Each number is 128 + 24 x the weight over its row's rms, rounded and kept within 0 to 255. Layers, rows and columns count from 0. The size above them is the row's rms in percent of the matrix's.

# layer 7 attention query, 448x448, rms 0.0925, rows 188-249, columns 224-335
size [101 103 109 112  99  99  99  96 104  96  94  97  93  94  97 101  96  92  96  95  91  92  97 100  95  96 104 100  96  93  96  92  98  96 100  99  93 100  95  99  93  93  96 102  97  99  98 104  94 105  97  95  89  93  96 110 100  99  95  97  95  97]
[[110 130 124 112  87 139 161 138  92 130 146 115  92 121 104 105 165  91 122 130 145 114 103 156 126 111 120 132  93 111  56 111 111 139 125 156 150 103 118 172 139 152 105 126 117 177 165 116 158 100  90 133 145 125 165 105 116 131 114 129  99 143 124 118 108 150 133 141 146 116 116 137  90 123  78 200 103 128 133 111 118 121  85 127 140 156 172 113  83 127 130 118 134 111 186 126 134 146 116 109  86 103 146 167 132 137 125 131 145 157 144 109]
 [133 144  89 145 109 167 150 124 176 111 124 137 130 134 133  91 143 133 153 125 134 126 113 158  87  95  93 123 157 164 143 131  88 102 125  98 104 117 168 153 121 132 136 142 139 143 143  75 146 123 125 109  90  83 102 109 109 158 139 142 112 115 150  88 130 139 118 118 132 143 103  92 105 125 126  99 154 136 157  83 130 122 157 115 105 116 116 118 131 138  86 124 147 116 110 176 104 145 148 148 163 137 129  93 111  77 115 124 104 145 132 152]
 [118 141 132 164 125 172 143 141 129 117 132 168 130 163 119 134 178 110  89 130 124 141 143 146 125 105 148 125 114 151 118 109 118 169  92 119  79 128 121 116  97 115 105 147 121  65 107  85 133 161 165 167  94 110  87 159 133 108 123 186 142 181 117  97 127 124 141 130 117 155 155  91 132 140 121 114 157 132  87 140 130 119 111 146 106 116 120 117  92 127 119 155 139 144 128 104 158 156 140 125 136 140 113 191 152  92 135 120 115 119 117 134]
 [140 158 116 168 152 146 151 135 132 147 121 154 161 129 121 102 163  79 124 138 186  79 136 111 152 117 123 118 129 137 155 123 120 137 153 128 132 114 111 145 150 134 153 154  89 141 125 122 115 131 128 121  89  66 158 122 143 121 117 107 145  99  92 129 140 129 126 142 153 124 122  99 107 130 122 139 143 113 134 148 149 111 126 123 120 138 113 120 127 138 106 131 153  99 179 165 112 120  92 120  82 152 128 127  95 134 139 131 139 142 138  96]
 [116 174 121 142 127 130 117 160 171 131 122 143 134 128 152  95 115 102 118 140 141 159 133 113 118  82 160 166 149 151 110 123 151 109 113 128 186 128 172 131 120 138 138  74 113 145 107 117 145  97 139 128  93 108 133 154 103 115 118 136 144 153 121 129 174  79  96 138 127 153 145 103 136 118  87 147  99  95 146 142 165 109 181 127 116 126 104 108  77 150 122 120 123 123 160 199  84 102  96 131 149  69 118 123  99 114  93 166 124 130 148 137]
 [104 114 141 114 175 132 155 144 118 152 121 106 115 160 149 161 100 121 111 137 105 162 148 144  94 108 165  89 101 107 117  93 175 115 153  96  97 135 115 132 101  97 123 158 133 143 171 132 126 115 169 103 133 128 138 115 107 151  90 124 134 144 170 136 120 125 136  87 127 100 124 121 103 143 125 135 118 172 105 145 150 111 113 212 146 118 113 124 123 118  74 116 136  75  94 110 140  89 153 112 173 116  94 133 151 117 135 135 117 153 102 140]
 [ 90 156 111 149 164  97 110  83 123 132  85 170 152 159 101 143 131  96 127 117 100  96 141 127 157 144 100 155 164 106 140 162 109 127 136 142 108 121 127 173 140 146 124 118 122 119  82 115 118 153 107 120 138 105 188 116 103 112 160 122 166 112 113 143 135 104  79 160  69 113 147 141 122  87  80 166 105 124 122 137 121 122 163 124 135 113 116 151 144 125 172 159 148 164 149 126 144 143 127 145  97  71 109 131 159 172 149 127 149 103 143 160]
 [ 99 125 130 135 170 170 114 116  91 149 197 129 167 148  99 122 118  59 145 112 149 116 119 131 124 157 149  92 142 141 136 129 132 108 124 123  97 138 147 138 151 188 123 149 145 140 125 149 119 156 127 119 121 105 112 130 130 159 146  73 137 137 131 110 182  96  98 109 147  90 125  95 115 121 112  87  84 100  93 142 117 143 146 132 145 106 159 111 131 144 137 125  99 137 172 112 110 120 162 116  77 116 107 135 119 123 111 147  87 127 112 107]
 [151 138 112 153 160 113 131 101 174 144 129 147 104 160 134 129 120 102 134 100 131 102 119 140 114 158 126 124  96 124 110  89 160  75 169 139  98 116  90 149 110 126 143 120 131 138  82 112 123 115 129 120 112 145 112 123 124 154 119 139 112 159 129 103 120 163 124 167 104 175 157 160 147 146 121 176 129 118 143 154 153 115 157 112 115 130 162 135 139 135 169  85  93  75 136 110 109 148 113 155 163 181 127 132 176 106 132  93 125 141 153  99]
 [130 137 119 104 134 138 182 129 130 134 120 149 135 185 140 124 120 174  88 168 109 117 177 122 110 128 142 133  83  96 118  82  96 147 129 143 158  90  95 169 152 148 167 139 102 137 101  93 127 123 105 148 138 123 143  76 134 107 154 151 143 140 137 150  95 119 124 147  99 142 143 129 134 106 127 173 137 107 157 122 169 125 177 140 168 126  90 104 102  84 108 128 135  97 154 138 100 108 111 113 153 150 127 124 139 135 132 114  95 122 146 130]
 [112 199 122 140 106 139 117  91 110 121 147 115 148 151 119 123 130 125 135 123 154  91 155 111 129 177 134 124 154  92 104 147 135  99 144 124 121 122 112 131 149 161 149 110 120 157 137 102 126 163 174 117 161 118 106 137 120 157 109  94 162 140 149  93 126 115 160 119 117 117 137 116 147 114  91 132  93 151 148  95 107 104 172  91 128 114 100 111 113 154 168 158 137  80 113 104 152 118 138 165 111 167 107 135  99 141 110 128 164 146 126 104]
 [130 157 116 123 110  89 168 107 148 120 122  88 104 152 108 126 155 171 120 155 134 124 119  95 120 123  90 144 131 155 108 106 127 156 111  86 165 148 134 144 126 135 143 135 104  98 148 129 114 123 152 114 142 140 165 175 108 141 119 110 128 105 146 148 160 111 147 110 100 110 141  87 169 123 115 154 173  87 111 103  75 136 151  90 137 145 118 123 116 100 148 151 119 112 132  98 105 126 120 125 125 110 130 103 140 121 122 133 108 141 110 141]
 [131 107 114 116 127 173 108  84  93 140 175 130 129  84 123 123  93 152 159 119 151 166 100  90 134 157 128  81  81 110 130 107 151 147 124 125 117  78 145 127 128 138 156 118 174 113 140 124 142  92 142 136 137 130 161 120 113 154 124 110 108 121 153  91 166 163 125 117 143 117 148 126 125 165 118 136 133 116 115 160 126 120 136 155 134 128 134 111 126 129 120 146 154 136  98 139 131 122 144 154 109 151 119 125 162 139 115  91  88 126 136 161]
 [143 148 161 114 135  99 146 114 165 100 135 117 171 122  37 116 167 113  99 136 122 137 146 102 164 159 144 142 168  99 123 149 118 106 165 113 129  95 109 116 128 141 154  98  89 100 100 131  97 167 135 126 128 157 105 108 112 133 109 137 158 117 131 170 101  94 171 135 111 118 150 126 112 123 164 137 152 122 154 129 114 136 178 121  93 114 118 156 156 107 183 109 111 145 115 117 116 160 124  95 132 152 104 186  81 161 116 121 139  94 159 147]
 [ 90 124 109 108 130 114 140  95 108 189 139 161 132 132 140 142  95 145 107 134 116 131 150 143  94 154  97 144  75 140 149 124 123 152 203  97 186 155 116 131 142 148 132 106 126 137 101 109 131 111 181 120 100  99 125 106 133 182 106 154 120 154 141 124 124 134 107 162 146 116 159 135 131 153 144 149 158 132 123 107  79 135 158 107  74 125 164 182 137 106 164 171 151 138 127 100 133 158 107 124 116  87 146 113 131 141 123 173 121 148 149 166]
 [110 135 146 136 134 146 125 130  96 107 124 134 123  96 182 146  74 129 122 149 125 137 168 134 109 108 114 124 113 172 116 139 134 121 140  97 129 147 105 132 156 172 125 114 192 101 133 120 103  82 140 170  69 134  94 139 158 139 147 118 122 115 143 160 125 102 112 143 131 176 110 140 147 127 151  99  82 130 118 130 144 101 124 121 120 112 150 178  74  77 115 139 101 166 148 133 149 120 136  98 105  94 107 131 177 104 158 112 147  85 177 124]
 [106 111  95 134 121 140  84  88 120 125 133 168 123 145 130 146 152 141 109 102 102 134 128 140 115 123 137 143  96 164 141  98 143 113 134 134 117 107 109 172 152 163 156 120 105  97 135 127 160 185 115 126 108 142 148 157 112 192 102 146 133 151 111 141 159 106 177 155 134 111 150 125 141 136 124 166 120 137 177 136 120 125 169 148 106 135 138 145 170 137 145 147 136 163 136  99 120 122 146 140 164 114 158 105 145 133  71 109  93 148 126 149]
 [141 104 126 120 100 179 103 115 120  78  79 174 144 113  93 117 131 143 162 156 143 121 104 136 113 145 104 155 133 150 129 163 133 123 124 150 159 127 101 183  93 113 107 144  93 126 140  77 112  59 137 123 164 119 122 113 124 146  91 144 125 105 150 111 117 155 118  98 106 156 126 154 157 141 123 106  98 159 139 119 111 107 165 124 135 108 117 125  97 140 125 123 154 119 172  94 153 137 149 145 108 146 132 129 118 100 117 143 126 162 104 137]
 [ 84 128 120 131 166 114 122 133 163  72 152 149 169 107 113 157 116 120  99 123 104 161 152 146 131 131 134 132 151 105 103 136  94 119 163 150 144 126  51 141 155 139 108  94 142  97  52 118 101 141 159 112 117 136 106 143  88 141 119 139 125 133 100 191 121 131  95 141 117 118 155 120 140  83 164 121 153 112 131 173  67 127  99 122 178 141 117 143 145 132 141 119  99 116 135 126 135 117 124 136 142 128 125 134 159 163 151 113 117  95 124 151]
 [168  80 137 130 142 153  80 133 104 119  88 158 140 140 144 106 155 132 165 165 138 109 151 129 108 108 119 136  63 144  92 143 133 131 125 113 105 172 130 132 146 128  90  97 153 125 143 112 131 104 125 146 147 172  95 129 161  94  68 121 109 125 159 121 102 122 131 142 165 102 131 155 132 133 112  89 162 114 151 106 142 125 157 112 122 160 134 133 131  97 129 129 148 202 139 114 109 106 151 122 123 115 107  86 105 138 140 137 133 167 149 130]
 [ 86 157 111 130 114 141 144 117 136 105 142 134 123 110 124 150 151 146 133 133 120 111 137  83 101  94 143  54 139 132 100 102 119 108 150 166 113 150 139 114 151 144  99 140 108  77 139 145  83 153 109  92 108 159 167 129 117 106 134 167 130 115  72 122 103 143 151 119 136 118 146 118 105 158 159 103 129  61 194 159 114 112 121 112 100 155  98 141 130 110 122 170 183 137 148  89 127  93 164 127 144 152 129 128  84 136 122 130 109 147 171 182]
 [140 131 126 143 145 157 154 131 192 140 148 152 157 166 155  97 108  76 126 152  92 123 136 126 101 132 149 143  66 104 147 114 156 117 186  98 114 151 104 183 115 148 158 142 130 152 157 127 128 160 124 117 103 141 143  95 145 109 110 117 142 114 120 118 124 153 131 152  99 109 148 130 105 109 184 100 146 140 153 154 126 131 169 141 120 112 163 148 123  96 141 144 124 139 128 105 144 120 133 182  96 117 151  92 150  93 110 109 152 121  62 134]
 [169 172 134 132 114 109 159 125 119 101  98 144 124 134  98 124 148 135 163 132 165 132 147 119 115  89 126 101 103 118 145 152 142 163 147 131 101 163 136 127 131 117 126 136 148 102 116 107 130 120 160 121 146 116 141 124 109 132 154 129 111 100  84 164  62 150 136 145 169 123 160 105 115 156 107 181 114 150  87 129 106 171 103 112 155 138 167 131 144 167 111 121 184 135 106 123 122 139 149 140 137  99 117 122 166 135 135 142 136 129 120  54]
 [ 93 162 130 143 142 153 163 142  96 111 126 112  93 132 131 108 100 174 183 135 147 109 111  89  86 113 100 101 169 113  97 118 140 149 126 102 121 132 138  96 107 120 127 142 139 162 117 155 133 113 163 160 133 138 150 118 130 144 148  94 121 132 170 110 141  97 142 107  84 140  95 147 131  90 113 137 160 146 148 132 180 117 118 100 147 125 104 130  98 138 139 150 119 106  75 170 120  91 135 133 132 135 133 109 109  87 137 101 200 128 111  74]
 [136 145  71 127 112  66 118 113 144 115  59 159 170 112 152 101 140 148 124 115 127 132 115 159 116 163  90 128 152 135 162 170  94 124 159 167 110 121 156 132 125 129 150 126 183 117 147 122 108 163 169 129 119 114 143  89 163 137 145 126 169 108 110 138 129 131 103 132 144 101 166 123 151 137 123 109 143 144 197 138 161 115 155 116 140 140 169 153 118  89 185 127 106 108 142 113 140 126 115 129 108 171  97 137 147 139 112 115  89 115 103 110]
 [132 111 140 114 126  81  84 141 134 126  95 106 152 125 109  89 134 107 111 152 124 143 139 126 168 137 172 135  81 101 145 101 132 166 133 120 146 157 139 112 105 153 126 115 103 129  91 150 109  99 183  90 146 152  69 136 131 114 148 108 158 132 147 102 181 124 110 139 138 118 138 139 114 116 107 125 161 111 118 127 151 125 104 134 129 133  78 119 108 120 145  76  98 194 163 152  97 127 127  84 115 108 151 112 144 185 128  95 119 165 127 146]
 [100 104 125 135  93 175 133 142  84 127 197 122 156 159 110 125 102 128 152 119 107 136  83 137 140 142 164 139 116 116 127  82 175  92 118 104 101 111 116 117 159 127 148 156 147 181  93 103 155 116 127 144 142 164 128 104 121 109  44 144 118 112 146  96 160 156 142  96 121  79 156 104 118 147 137 159 141 161 125 160 172 104 134 154 117 128 132 144 154 131 103 130  94 135  87  99 111 103 180 135 124 130 113 113 122  79 116 127 183 152 119 142]
 [122 112 121 109 133 149 125 124 146 110 113 146 135 133 185 116 140  97  98 121 116 121 140  85 157 122 125 158  88  84 126  95 145  89 126  98 110 110 148 150 109 130 126 116 111 134 125 113 172 124  95 113 109 156 154 185  98 138 166 101 137 132 112 158 133 147 130 149 120 137 196 144 161 161 155 166 120  98 162 124 124 111 163  88 103 110 138 199  94 103 133 154 128 125 111 159 136 163 153 133 116 145 124 136 131 122 141 138  93 110 158 148]
 [138 107  76 134 149 141 130 100 138 153 151 139 117 148 110 116 152  75 122 152 167 105 146 121 146 109 124 137 141 141 133 167 112  87 155  91 156 150 125 106 144 124 164 110 121 122 136 156 144  84 126 104  47  89 187 123 138  88  96 113 153 119 120 127 128 164 105 108  77 166  94 138 141 129 167 155 170 140 112 128 175 117 152 136  90 109 156 122  96 152 135 154 147 113 160 118 121 151 138 104  96 124 130 139 138 103 121 112 163 140 122 154]
 [154 126 172 128 171 121 141 151 142 144 105 133 110 176 160  99 157 142 120 137 130 140 120 132 138 120  97  96  93 118 138 136 138 142  99 144 148 157 149 146 104 133 150 163  94 120 120 150 126 125 127 123 111 146 139 130 152 121 139  98 125 127 136 125 136 143 139 113 148  95 156 130  64 168 148 143 103  68 103 133 126  68  97 150 163 119 103 135 125 125 113 110 170 131 116 120  89 132 116 140 133 132 118 126 106 157 167 182 144 104 129 160]
 [185 100 155 133 149  87 157 135 111 136 131 140  86 119 180  94 122 160 131 109 118 173  96  84 127 164 155 161 125 133 142 161  95  96 141 148 121 150 123 109 123 130 158 149 154  87 154 106 126 140  96 116 120 132 111 141 121  98 133 183 139 169 114 145 142 163 144 137 114  83  95  99 128 153 117 112 145 104 126 134 112 167 133 167 172 171 142  83  87 149 102 117 152 117 163 109 141 124 118 110 105 118 128 132 152 177 138 132 134 126 140 127]
 [165  84  99 135 154 127 127 130 151 134 139 119 138 162 127 164 146 162 141 105 166 153 128  89 125 160 107 125 139 152 123 131 100 129 133 114 152 126 114 132  78  95 117 114 134 130  98 125 144 106 124 111 183 133 125 129 133 130 162 158  56 107 125 106 103 154 134 109 120 150 116 122 110 130 135 114 141 104 175  99 100 126 103 133 133 122 129 137 164 140  85 122 123 160 106 110 108 166 128 105 152 155 137 108 141 128 157 153 146  86 162 181]
 [ 96 145 118 134 119  70 146  92 171 135  97 112 145 147 142  94 137 114 105  88 125 162 149 143 106 105 171 126 155 128 139  90 140  94 143 155 103  58 122 159 124 146 130 116  72 101 108 163 155 165 128 108  83 136 134 120 116  97 110 159 140 125 103 115 136 146 100 161 142 145 148 141 142 130 158 137 139 108 168 136 133 162 184 131 134 141 128 146 136  86  88 115 125 131 153 116  96 133 116 128 134 155 108 148 139 132  83 102 111  89 145 128]
 [115  79 118 134 132 117 110 142 128 153 143 133 143 153 117  98 105 151 132 140 159 151 134 144 116 150 112 120 103 119 110 161 115 113 102 152 142 149 126 145 102 104 107 137 104 125 122 141 168  77 122 132 114 185 133 125 114 127 118 112 136 152 100 116 151 149 116 137 100 139 134 153  93 107 108 120 133 111 178 110 154  71 171 151  83 125 161 114  97  74 132 171 123  98 125 165 150 149  94 101 149  99  91 133 138  91 111 107 141 163 125 158]
 [156  85 149 131 133 145 124 121 114 108 155 112 128 130 165 161 124 125 156 129 127 128 129  87 131 151  85 129  90 157 158 178 106 128  88 101 126 115 142 131 138 122 110 139 117 115 145 145 126 148 137 121 126 162 119 134 103 143 127 112  96 137 164 129 119 146 147 133 142 140 132 142 163 180 124 142 162 126 183 148 116 113 141 121 128 138 143 136 121 137  87 160 139 131 125  61 137 164 124 103 126 108  88 134 155 130 131 157  97 152 108 121]
 [142 122 166 136 123  83  96 142 152 111 123 129 156 144 123 135 171 107  98 152  95 114 153 158 190 101 149 166 134 156 174 119  77  89 134 110 180 108 107 159 136 125 164 113 111 106  97 112 110 102 128 128  78 149  74 146 138 141 125 167 167 153 118 157 167 134 133 169 132 151 180 105 144 111 114 149 120 101 135 123 126 140 133  86 126 150 105 121 118 145 133 113 172  90 160 132 146 182 102 153 129 123  90 121 141 184 133 178 114 123  90 132]
 [108 146 144 123 105 110 133 135 150 130 126 201 116 147 130 130 132 159 115 103 119 123 103 155 133 115 129 137 115 138 144  92 154 133  97 141 132 140 187  93 133 167 153  97 102 127 111 126  69 125 115 111  78 147 138 146 149 128 143 145  82 141 130 132 139 135 146 143 124 164  96 143 162 111 161 156 141 156 167 151 161 123 115  95 175 107 155 107 127 114 102 157 144 139  98 122 103 159  93 106 100 102 171 172  97 103 116 142 120 117 138 115]
 [108 153 107 141 155 103 116 100 172 108 134 167 159 148 159 136 132 136 153 106 123  90 149 167 127  80  88 121 117 153 131 114 121 152 118 122 144 116 111 172 122 108 114  81 111 126 152 146 145 123 122  80  88 148  96  96 143 150 110 167 134 116 114 144 150  89 152 137 117 144 153 118 136 100 137 144  95 163 181 143 158 147 115  87 119 154 114 102 112 123 180  85 158 113 153 138 131 143 151 145 114 142  95 140 148 140  96  72 126 125 106 137]
 [153 111 128 137 118 142 135 117 145 123 127 158 108 138 155 103 154 120 125 125 134 115 119 138 143 121 103 104 111 119  75  99 139  98 118 115 115 136 168  94 149 123 130 146  96 127 145 136 108 121 113 107 110 120 142 156 116 116 154 115 109 124 117 122 126 101 101  80  95  83 103 143 107  91 101 125 137 104 133 145 169 106 131 166 148 133 137 109  84 152  92 121 161 129 138 102 114 131 175 157 135 133 146 137 130 128 100 154 141 135 158 141]
 [107 127 148 162 140 157 136  94 131 126 115  99 104 104 145  94  96 106 116 101 146 157 125 169  78 114 176 164 126 125 109 120 124  87 149 160  86 114 101 131 132 136 108 133 158 134 119 141 147 119 145 143 148 126 144 121  96 135 105 136 125 128 130 114 157 130 150 169  69 191  92 144 186 134 110 147 145 192 130 142 137 121 208 130  91 180 137 161 134 107 161 129 110 174 150 140 138 126 121 125 183 139 142 182 123  83 114 123 135 144 114 138]
 [127 116  74 119 164 163 168 153 103 123 132 155 114 132 122 127 108 126 148 144 149 123 164 129  62 152  91 109 161  94 129 126 151 178 152 116 116 150 112 106 126  75 143 163 123 134 164 155 147 107 130 161 137 133 164 135 121 195 143 111 162 139  73 102 115 146 149 115 123 102 111 120 143 191 111 160 120 151 110 124 122 106 102 149 111 100 182 131 157 172 128 149 106  94  96 168 124 112 130 144 116 122 132 153 148 102 137 104 105 178 142  89]
 [147 136 143 148 109 128 144 107 124 130 133 132 138 105 148 147 118 142  99 110 151 130 124 132 106 115 113  88 115 159 149 134 123 142 135 114 161 105 101 131 115 167 137 148 112 109 103 156 121 123 112  98  93 140 127  93 136 125 130 105 154 125 147 110 121 150 157 133 135 140  96 130 131  86 118 100 108 152 120 100 118 145  91 122 121 125 190  94  84 107  94 141 135 140 130 108 134 135 127 144 165 122 124 122 144 164 146 146 115 112 108 116]
 [129 102 109 163 153 127 137 147 133  85 115 110  70 108 103 133 143 120 149 128 101  70 140 142  98 105 100 139 100 151 128 107 147 148 110 151  98 121 166 121 147 157 171  95  74 138 119  96 152 120 111 141 112  98 163 102  92 127 135 162 106 150 182 142 107 181 107 136 124  89 150 143 152 137 139 128 147 118  82 102 152 111  87  98 181 140 145 112 146 153 136 129 122 145 130 158 114 146 157 167 113 146 130 113 129 144 164 153 122 119 100 124]
 [113 103 112 119  85  55 116 122 170 114 117 152 139 137 157 126 186 107 100 149 116 121 108 110 162 161 148 146  80 128 168 147 108 146  97 128 130 130 124 149 124 141 123 119 117 104 142 117  86 121 134 133 118 121 163 136 130 171 153 126  79 106  47 122 104 182 158 147 104 144 161 110 132 111 139 123 173 120 137 118 120 144 131  79 123 190 114 169  82 144 124 118 148 180 204 109 134  87  86 135 114 105 122 118 144 161 115 142 110  97 109 139]
 [ 85 111 135 113 111 108 120 120 104  69 153 117 181 143 102 124 174 164 116 145 127  91 131 127 134 121 121 114 130 112 165 146 100 122  95 131 147 135 134 115 146 132 143 117 163 103 137 115 110 127  79 137 123 122 101 108 120  98 183 101 148 104 141 136 140  85 123  96 111 152 162 133 169 107 124 121 181 154  87 135 118 172 135 126 131 127 112 172 136 138 173 135 142  89 136 127 112 150 137  82  82 154 123 142 121 138  77 128 131  99  70 108]
 [143  84 117 107  81 117 104 160 120 110 122 135 131 103 129 117 131 172 179 128 118 161 141 143 116 143  95 148 105 147 115 168 121 150 119 143 159 150  79 155 113 138 116 150 146 118 122 142 162 123 139 109 128 119 119 137 136 136  86 124 115 101 130 166  83 115 157 131 161  90 113 102 167 101 149  74 177 126 166 163 144 184  78 131 175 109 111 149 122 153 137 151 154 128 191 126 153 157 154  96  92 130 119 116 153 146 104  91 117 118 131 140]
 [136 134 143 141 103  80 128 170 157 140 147 148 149 133 159 131 155 134 129 132 146 129 117 142  93 104  90 135 147 101 136 133 127 119 173 137  66 145 142 119 178 121 162 154 142 171 103 129 119 160 182 174 163 135  97 108  90  86 190 132 126 140 122 126 140 115 143 111 129  92 112 114 114 107 134 161 151 122 126  78 105 123 154 133 161 110 124 184 104 129 102 123 135 124 113 128 112 120 126  91 158 172 133 134 146 143 117 137 119 129 131 110]
 [123 175 138 102 103 164 126 110 134 124  84 184 130 100 106 151 154 136 136 102 108 133 147  80 100 112 128 161 116 130 172 133  81 126 141 165 135  83  98 117 108 139 104  88 145  92 153 110 110 160 111  92 131 159 127 117  83  97 145 160 128 170  98 132 110  92 163 162 104 141 146 123  99 138 139 158 149 110 119 163 163 129 129  91 176 135 123 167 117 114 135 127 151 139 109  97 158 170 150 113 108  96 105 132 141 135 121 173 131 199 101 130]
 [109 170  99 144 104 186 124 111 167 119  98 129 131 149 116  99 147  90 151 140 145 152 107 179 180 158 124 112 127 142 125 125 146 120  87 142 137 151 111 119 130 114 113 107 140  95  96 140  92  95 140 138 137 140 100 157 169 116  79 125 120 124 136 107 152 110 125 108 165 158 114 137 127 177 142 118 104 185 141 112 115 128  99 140 140  74 120  94 105 125 131 128 122 137 137 119  83  82  98 138  99 115 142 112 141  94 116 135 141 154 126  98]
 [149 164 103 157 122 125 142 114 172 147 103 137 151 120  95 128  85 108 100 135 124 124 148 105 184 119 134  93  78 143 144 135  99 150 142 143 171 120 133 126 106 135 109 140 119  87 118 105 115 155 167 125 111 105 127 123 113 119 149 161 130 156 121 177 134 102 145 124 149 173 150 129  98 110 182 162 132  98 140 100 111 151 131 105 102 165 118 184 138 125 146 157 127 160 154 171 148 129 103 104  98 140 135 149 151 200 105 151 112  92 133 165]
 [103 156 148 131 121  95 113 112 180 137 112 111 134 165 130  74 105  93 118 119  96 139 116 147  89 115 148 160 113 140 122 106 125 104 140 139 126 126 108 143 155 161 148  95 102 108 134 155  80 130 142 147 123 147 145 145 133 116 123 119 162 129 123 110 126 158 117 161  91 132 125 165 124 131 137 189 144 117 101 147  95 180 198 115 140  97 156 133 139 110 189 108 122 145 115 121 120 148 101 117  71 100 128 150 172 117 143 141 113 126 121 166]
 [118 171 119 135  98  91  98 127 121 134 121 138 145 130 143 129 154 100  72 117 163 134 149 125 130  98 108 165  81 128 146 170 123 113 121 133 126 114 170 126 174 103 164 132 131 107  92  93 142 142 155 167  97 145 144 166 157 137 135 152 128 158 158 174 125  91  96 130 112 120 128 135 148 119 126 162 127 131 156 107 133 119 171  86 115 159 175 144 139  86 144 146 106  93 153 141 111 135 143  93 143  88 124 120 118 141 130 137 157 124 148 161]
 [ 97  95 111 147 127 151 136 118 119 118 158 125 131 110  86 170 105 125 168 154 162 115 122  72 106 142 109 108 138 120  96 129 117 116 114 160 137 101 160 111 136 162 114 135 146 147 176 110 130 134 105 168 155  89 129 101 153 118  95 184 119 102  94 122 117  66 102 135 141 104  91 155 143 102 170 106 130 141 127 142 104 158 160 164 150 115  82  94 117 119 138 146 177 153 148  90 165 128 151  91 124 117 140 103 155 134 124 147 117 115 144 131]
 [164 146 138 139 130 104 122 110 131 109 154 137 168 137 123 116 112 110 115  89 115 145 118  77 126 152 140 136 143 101 113 132 101 131 124 142 123  92 120  95 147 145 130 149 129 145 121 135 130 112 145 159 139 187 163 125  81 116 113 118  96  81 138 131 108 135 120 131 154 111 126  88 127 156 139 157 144 126 154 164 128 115 116 161 103 154 128 113 123 109 151 178 129 128 151 109 133  88 123 101 153 171 117 124  83 110 109 111 138 144 161 132]
 [145 134 126 102 119 104 128 105 123 128 110 148 153 143 146  87 140 129 170 104  97 192 120  88 106 127 170 147 136  97 145  84 112 115 124  99 100 166 112 173 145 114  79 111 123 124 140  84 161 125 115  99 114 116 110 154 151 161 107 115 126 115 140  94 162 124 134 120 102 158 125 122 133 119 115 134 164 163 119 102 113 130 132 148 134 134 160 132 131 131 165 108 101  95 129 133 105  99 110 188 132 112 121 123  99 120 105 145 153 129 147 142]
 [165  90 125 145 151 171 124 112  84 112 156 100 117 159 136 113 114 148 164 159 124 115 109 125 124 119 116 125 191 123 120 121 146 135 100 118 129 138 125 102 146  98  74 109 132 145 118 130 134 149 146 157 160 148 122 155 166 105 118 114 107 120 136 106  83 137  91 138 129 123 122 128  97 137 105 104  65 168 109 166 157 138 172 127  94 102 160 143 119 142 103 107 127 143  97 116 111 103 181 166 122 150 147 120  72  97 151 118 152 172  99 156]
 [109 129 109 125 144 118 125 103 110 104 146 139 111 117 138 108  80 119 115 124 131 117 138 155 106 142 164 138 113 107 114  83 150 139 121 127 120 176 129 115 126 118 104 106 127 139 106 136 116 164 107 109 136 152 132 135 184 142 108 162 128 113 141 124 128 130 141  97 131 151 128 141 112 164 138  93 131 138 121 124 156 148 110 103 117  57 128  96 115 131 144 121 113 112 122  93 104 163 138 118  88 106 162 132  92  77 106 121 147 111 178  95]
 [ 96 141 122 114 115 100 102  83 159 130 166 120 137 117 154 142 149 103 113 116 114 135 110  92 151 114 134 132 107 155 147 167 105 147 131 134 144 118 117 150  68 159 125 135 116 108 116 115 148 116 109 154 119 160  87 104 141 100 160 155 159 114 151 163 149 139  87 138 151 151 188 112 143  78 151 126 153 153 114 135 109 137 112 139 184 117 113 122 170  78 129 119 114 113 167 157 158 127 115 142 116 114 134 146 144 140 103 124  92  83  73 159]
 [154  91 111 151 152 140 109  95 126 113 134 120 113 105 144 166 117 109 162 133 129 129 155 117  70 100  86 100 174 143 136 142 125 125  97 183 123  90 148  94 111 148 122 101 118 122 161 162  64 168  97 160 102 122 120 131 128 153 135 133 113 122 117 151 153 120  71 157 142  97 110  97 103 115  89 138 163 141 154 132 115 102 173 144 118 133 170 111 108  94 130  97 130 127 126  87 112 137 143 176 110 131  94 121 141 111 170 139 139 126 102 145]
 [145 127 163 122 125 147 147 123 158 129 101 126 153 113 137 108 107 157 113 138 174 107 145 145 131  85 127 129 129 147 169 128 121 123 109 111 166 120  94 131 121 124 117 136 110 117  99 147 106 168 131 131 115 141 100 122 174 176 118  88 142 147 146 153 157 138  97 123 125 107 159 137 153 178 153  95  84  81 138 172 120 128  83  91 135 123 147 132 145 107 144 161 100 182 100 128 153  76 117 135 171 143 142 107 139 138 163 112 104 110 112 112]
 [164 107 135 117 154 133 128 135 121 124 134 131  77 104 163 185 107 117 105 157 154  95 131 164 103 172 122 180  92 108 127 132 124 167 102  89 177 110 155 115 137 116 168 116 144 101 119  94 167 121 140 113 141 103 136 136 170  77 118 126 105 162 172 182  81 161 170 148  97 130  99 105 114 159 174 108 111 112 115 144 138 146 108 145 116 172 124 114 120 174 110 170 108  96 155 112 127 177 138 135 124 153 123 134 171 145 140 138  96 142 119 125]
 [ 99 140 112 142 149 135 120 132  99 103 137 134 123 112 145 138 121 114 117 153 137 124 102 145 140 159 131  92 152 149 149  91 168 122 147 126  80 141 121 145 167 144 110 112 159 102 129  72 148  91 130 165 149  97 115 135 133 116 152 146 151 166 147 129 114 162 117 131 146 110 135 123 113 128 168 145  69 140 138 125 132  79 133 136 135 116  63 129 147 125 124 112 135 121 118 118 119 119 109 115 152 129 128 100 128 110 120 119 143 135 139 141]]